Part of a small language model's weights: 2 heads of 32, LayerNorm before each block.
Each number is 500 + 50 x the weight over its row's rms, rounded and kept within 0 to 999. Layers, rows and columns count from 0. Numbers have three digits each. The size before them is the row's rms in percent of the matrix's.

# down: layer 2 MLP down (transposed), 256x64, rms 0.387, rows 143-189, columns 0-63
# up: layer 2 MLP up, 256x64, rms 0.265, rows 144-189, columns 0-63
down143 094:527543528533469516500500527460475567540468475519533528589374469584403552496441478517499431513513572456469524445504443577614565454531446484568512519538433458489479477481497470455485515586483364
up144 087:487448533582392494514504564516440429571515538432568582575490542540450482429521628506471522613461637438471495474543485467458517428483485481503498510499509455537401483503509453478503512511503499
down144 084:493517474556507473583508498412542485470500530552607437485533510391394509524564492485512500530581474439551516512523532446459508407557467498452540438483628479486608516504530475469397529481524447
up145 114:481507551541501473534502537497441389485489572458503471444473413489571518481600492467537572541453412574503519424516535554482440415500482533502605542400488531597553521446498522434469442509547456
down145 103:496466487558545492524417430486456571502458509465531404497536536532460525569569591546502505446400455484522441489524362550464514417500481541497471390515539564601561529480499512536543551459480469
up146 098:617402548494504524495515470526469513568517534539398548555484511511545450478491510437489437407549470517545509534469471638551530532468448526493456512404542425500421591526559433481466536481448529
down146 085:577404627473527499501498442459494499474554488596465487495514541418476482432564500472443406479554528467487498512554521490551498475516420445568494562422622439598488522476582472488465501530520472
up147 095:472569587525603514501490456512583512528478505530504408435537509462517608558417501544396570560473497585515478453455528531493492530479472439487542497450530411518522502440442390476521418480461542
down147 092:455462421505559514515557526541584594450571413481470479495470486487445516503502479440637584487493504552463438470434505503444482491494474505535567525478615469408551504556445450480590432500541499
up148 114:475591522489484558575483472505549530503475548598521529509503509567391530457496467477457475599465497422508456529527416477476598419510578475468421491488451482578462513520536474453584493576460396
down148 114:477473544576490453522535546461580582445377479406437464519462535479477489574456437465465605551572532508524509458521417504481452494493536472537494446456481426541531551503506539426564459549591566
up149 098:479438407521506429567443462489502424519485479616496535589402585616488537556481501486456545493493416391466507490546530499516526448578509537527447519524610524478449446526507501524535506454470509
down149 126:548434470561483555509538572596469538442488512502425492446507437516468479554557466410437467558500580453406495556448497553526467585468527631470534499468571477429487532518526592467485466450466468
up150 102:567578521528500512433452513501526449562360516502535503496474443556546509499404489514581579468437540523467504521527564522509469491509497475423527537443452454461439616512588511468478393556426457
down150 092:489526482466438531579571435528476571546494513559523482478521424510488485561623453489570458532528521418501454498396531499462546498608484443446442418540439501451517477445560452580515454583528469
up151 118:474517517556413415484449529552519494533423519520606450410451471419528450514475429546516464572533529442524522431543482434534509452548594468439607499516584550531453524479543540409508466492518484
down151 123:613515451461521505490542538501375439520603544527446449528497553528470469469506560534544524485485482386455528564445559456558479502473457515441487469517473350485501543536474535582456469542485574
up152 100:406423465507443377498491516542492477553478460454486560512516505495674478526605464452462491437525563429513553523565510519516521576490519557507476572512494467466473515585519557432453524454463464
down152 099:444470497455500480573538451541450575521518468530627444480467455495444488520538496565539471486403506488424469455614546464483614457570493514433470440491543555469543463530488522536604523510401489
up153 097:440511437475511513475482510517454457382533488524513470398523495371616540508563528516578450500554465470576490563550482475538543534505547413461543478416566525590525550489486536435552455514468538
down153 112:584495533491470466501421465562561513491514412487522529468548541546502501475523499492460581469464465435476471452518583558526483515452426503547538527507527339492490654508476538443443513438595466
up154 102:496527542503509608572548560491458472515564527545541508489515450508568483584478583547445467425584468506464442412569424498512477382442458483479512494440449592458519493536418488533461470537443566
down154 112:456484417511562459556471468558538527559522369502498518523486498476464501544437520522442517555549544450471480575437562441477585526540494471539394423476566458443480534609504486465579469425572502
up155 143:417575445511470582442424465500558511494495458526523562554471495521496511493464415494556518476560466581491561421467513509500514547558575549405482505593499465513374552415527528435548406516482499
down155 133:522496489417538546593560496460456444555531508523461559471608446489447448503528400533598448499488540469550561486462598492514523542538481514374542516467426512540450511502531539478512387492480429
up156 096:454413475545529566477566455527592549483555417484396535477481631561466513422445574401448412435543507506476531489494499510450501555498520534508551559425487496447472565531494463458546539508529492
down156 095:464454543499577421519489438485526560525503469510651452455473512478463482463528528425543454530526488458539477499467567570464469503448465567479608560426454484542466519473505493414544462546640447
up157 105:572419479587468518441524386445512449472436563441497518559540530592470558435491458544431538537512480570589465500475516519491401472542465525542527482481520435434542478539474603444466515578486469
down157 097:502443565482531553459461579531490432479493546436418505496455536473573508512410545595532452463569516538522550529538469491512500539500512495475528453486386423456461536517527396540410609439533576
up158 106:410526479470413664487527551498522501530500542520505485483484477458527508536542529466494411478563535481489394478578481440533604494465513505427554500500541547532426521436566415529559525445448570
down158 105:455472437565442488509507416477585523549422411504506513450506558562467574470499469448461547527461566508549527517468423554433427530526503501535427532515552518539613477590518598438477475513452422
up159 088:483550614447473502546426486419504409535466505487569508537563520380551510572457528432451585531587475527462438519521507607568482440507507481504479512458427417556506497472561531453497508505521559
down159 087:531545599497529446477465440464621580506525554443509494457448521494482516476457484553526498548486475564558526410532401467532465521591498439523418490486633467483562484461404463526461551447523484
up160 112:424467419534554520428554495436452453523518589501487455436513479473519550542515582547517527514480486449451482516528506540466582444464506594491552387462425524621423478585431538463482546473543504
down160 108:479514373507423517540445489530403525487526514432482563523486526547558568511485476501612477431514453553497384525499547555488483596476481502482524598601475506420477526463535518466536520408492449
up161 082:454494475506418486613516478497517423445575562505503525459451437540555592590560502536442462452523457373547539453485541510440553611442535554544490495506496482546469528453444521479499495414524448
down161 090:508558565509486453461559544554526511523560415495532390515524480469434517490524526454587538495418535535455538472581390568590572438593497483491509477427474417456490438489513529510512523524397485
up162 145:457484508516457562502465573553549577535558482462539489509460605484469519551443323447624469562577475552423505510423432499553501488466499476517499454544480449475469543467503482481530527533456439
down162 153:477608419544532514452529483497538548391436454424458474444470504509542473483458492476549476544588458466567509486532480576528431515547395453504596481487483532569477587409549449460531505541566531
up163 103:432554566451611526443423475514549450501511513583557443455561450494496501495533489516537439523479524515480458455496502489559533553592551408414495541359476467565440507459535502534582438546488469
down163 096:506498589564528473492475504548519499539545438459490560503527494498483539559455422580483439529507427536418497442490565487671565563477542500442532512441436518432367486468490500467532496515457441
up164 091:570515584590426434476522430474399464540430530455537535542498498575542504424499454521473563505485460578508469502494558558486399521492442523437497422573460484508554443514533602476460479576443481
down164 102:507484440516518501459508362466617628542500485452436535509576578547466529454494442493520530526463566455527457451490449506460477547526535503440547539452524520485466480599395530443442530544566479
up165 081:415446388486491527537473526473542513420459565512531452589462555486464531548487450510483465567480563533603515394432546474523565536568514560527517477474531381443510496457603561511490521502494447
down165 084:471513435480533404481582537567473469529501486482349550501506559464531463544477565532514466519434499474492486508510386536464427450411602584468490480507489570523540556526550453565493519446498583
up166 087:431407570469543554499554486473506560526549396500524536417503537528535488379431526414461453481481493527491546612522521566389521492466492485535547462424467539489509598473460549484515505501546573
down166 077:451524615461527593388498518492543566458505555536439509475553509533537430497486504504443493513477468465470531514554452520379431564384502483500464435535472577526439567508572541540404486521491532
up167 082:518545568530577512510524490506416586476486515617565497408511580485490540503429524459468409514464486505480503529467508506436474510435465436396471465519487499548577456579525553547567493514364468
down167 076:461508579445515507472532574535456457486480523488387566482538464422467458504478560519483444429568460542549554437590514461486446526449557428404492518486488552581528524547522465548590547498393549
up168 097:444546443490441535507509438403547383493483589594475487594587470489548566504522409535396515536577484572555522481517456550489458536426460499489526479596515451473459464489505513457511445514498519
down168 095:525504558501488534487446455358565477463516570563514392564471479461507449508616444499432500580517490511463503526587513476473533539490518561346567487521529520506517462516446458529445522453448519
up169 127:436525524411448569544524478577500483475507506557443523476507484485472482504566555438441507486528441572472536458489582527405610493544446555469503512456496484523358512494545578431559537429575556
down169 115:642520484500591530461597447441540517495555505402480552547503660505464443491467532475435506437491497423466512547456467408551520558469516505531535459442451522442526521448466520533469533511486525
up170 092:473464509498499445520516506453412474438543584534563476469520592514597465547472447465580552493556511506543460442496499541513409427460502387551424539451457473537503518500445542436500514499651498
down170 085:538576575375486535488458466524547575512517483515526537456438581570538507436460462596535534468467502455419520447470462497546591499501473500577463599482516389424546451436494465491503517544479451
up171 082:502580467503463622449502555521530473465450508499359460487501577477386562519491469532524464497551439481522605495504456505481509565488463582516540532540505473503399574440433570502512478493495410
down171 091:539502530567528341505548545479580551458430498487458465451537480512586479526410479421452568472502493445471463589514463536452506529460498412512479536528576433460587492533509475456508599519529554
up172 121:495467466542445446498537605541572487549555442450541549556495412486540474630419517478500553526501518471484505474542487526493467453449526538532598476454489525531517538536418456347501453444481424
down172 111:471509538540406520490423462551483503509468535520483491401494479485503519565597397521591498520565538516437532471543511565517482521467575480506438484593385404419479464465586535517510453567466534
up173 118:495558442472546527492483498448529540495379534545554485524432470426550503593500514483520550520494538441541411454482505449522442454525492471557609525454371517530528511527595483503459464464541370
down173 088:590366485531418573503465362530478557553503580488489537432542600488519505503450503456463543453517549495461520437514521443497534547513496516553483502511472594482513507569576435444438504437461465
up174 074:478451436502520502546526524581552382551558494474476543487506464553422564408473454502509497450592500491527538465434461588582554496585507529596455501496451403467467508463562577443496482472443465
down174 079:571557624467534474461536493604500499500508474546493522490486401452406537501449493481446456448514549464482432509575530512556520506389495502421482542629400571434531459507518504484486529523515546
up175 127:469514521580441469515547420433516412518533503408521539473470434452452478635498458528509537503565520415469464421510470536556527551503593537562522486424451463498544561503490454449589414474514530
down175 119:466513535486472592517505498511469534462626526431607465494455490504424571549481543497572484506501499415435501492561521539450588531545545466543437481470440379574443533484405499443455549513467502
up176 076:484615539559507468446505501522476529490518494531603494537438500467474444523498458463461606459462584472617481383527525496485520546463493405520509541364500543440451498551457547503469481516443438
down176 070:485572503475539592484499437477578478571539492430379567476530500465509456582417494500483431446548541573493528487545433554434482432508544548507436467571440518454539573539522462523466514522389535
up177 091:493500557539535417519429560624530404533455460524574446544516437519561590485432480494428541474502566552548406480497527526483490486435441542422468528461470533448440530464520543425460516557565530
down177 096:549479571536573585457503492529512496533508501534517509591468458482408561533419541556487529438400533534516428480458428504453531479492516572516532421521481588452428438491461462534497558541533358
up178 111:474549488405527536520524428447490421546482522555501505515500462503465513467512506498392550454430483473513488582570564520572563484520500542630434468500477469562501465375547582476555519548457407
down178 113:444568578447496576506510601532552513529474432492540505483444461635532489560494501456517553464517462464455490512473521513480544459537415473446449568542498444471423452460510415496580502640461523
up179 072:477462422519518549502552490475553510477466481470514595559533496521457440488519450593486461449596493525670515436512533402470535491449492413556507499507478505526369481433411467526501483520501475
down179 080:505562506448484413454530482591647463448531563492457494549567469523485494524476520475503455465592558590480416458596535454418463487472497472477498478458456493556453538503564441525489478513438607
up180 100:520543514537424554617489436416485453510485552586539529496547492454493478503526527450484433506485529380453582510571469440548611426503468499521417494518494429536496556565544500475487417441564512
down180 111:467517488505557443466481458528550512470464480583589419439570493524443511577500445521455501567526395428495481517515515491354514505496484494475508482486488503440597485626451490492516589537594463
up181 117:569479529437532491573556479427389525480446585560444479554449507488524467507496561453451547571435490485542450652478468521457541411517443560544535482506415500547445473533491559564520500503443492
down181 098:402531475539485473461523534593552569473508499458558482466467532524506607467462499380610539549546548453454515377506512519482504517447522443445442535487555535550476524505448396425522524497570502
up182 104:471564478596525628555465426415514465533543451556491487502458475507405575458507485604478527536386564498489476431476500488495474485456464511487569461509565550458541501486517485487485370569541515
down182 106:485414416471450556497561562461428426479415567479435497600585506509490460489489423468520560534617468473482538462483546545537511580479545459500473595556489472473501490456450518476555583553461464
up183 107:529484535558530590530447521464486438483564416465484617419467553550465510426554491566522577536510523451472499542492422506470527569534460506592463426542469454515575497482506528521414443404421501
down183 107:507527494460565455532521444491476530402516575554468397519537526385486514570509485479459479570404521583480493507421505498451500460527550481415516479490508494532461514570377552555537521536625481
up184 137:476475459495527496411557478430453493536508535490490560492482526578571477577444523563554489501525476547463417508438421441525459447497465464485546531478474595529558515568565390612410434487453550
down184 111:500485580460560441430545516566500467510550501551525449497494498621503488462485420480466534498575408465411534440504555592465526452555501441484482577583551393409457502477530465511517512580483516
up185 126:549449503509506404457506462479513450551589510438561572544432492559535509612496549519521515561567407484462446597442514529456425432447478513534493485510426424516499485576558415465518445539495542
down185 121:484453614437468522468513525473521563470527517575575474441515496528480528542519449560590512500457500481456512458434466447504594563649507380492533501511537408431544515451480466494466428557488484
up186 086:452559487466535513533563482543500413513549619450508495448495486567453447508456527502373403515541537592473468552476461529490490418455524607410541479488514451545486505435549550483444515571546460
down186 093:520556475436470494496413508533442481608420469458627477479490512518514512530572432508461569495503551489488532543489489552566648443581433475486625437473491466498544442474483472477474479500472465
up187 107:493496494560512458574516642544587479554393499482527438434556524468541464500467461476579454449482591475542450518471483422475469459437499562456542447482560418543474477442486581518559431525537517
down187 105:476480522506482525632547402470487571567457515508567515552530431508543452540494462473399523436531456488543498437527554511561490506514495511486487534593403549523456472489463509479364600455536439
up188 107:462520385430470541459532572483494494468492541515503615506497480542424419563474463564568413512505451468493565472423472415534560511499528429518485500480480569510482583433621536549448497453476533
down188 098:506542473594433483525437589486552501506444473519498463460452495399592533492436494456507446563425579494638514525449412544476467459524520538476506468453493555604506510516425476464503589502553505
up189 096:487493509497555519417420486559662561540464501606439541498509461525513532488426458489449440551471393576526448429446427556514478527518552500468488491463444489514445571433576481495510518526482539
down189 095:528425513542525570453519526574536514576480570653486440542505358494501525487469508511438530537462529533517456486372436551531516496454514515511538538506474538469431407450504475452488567491505428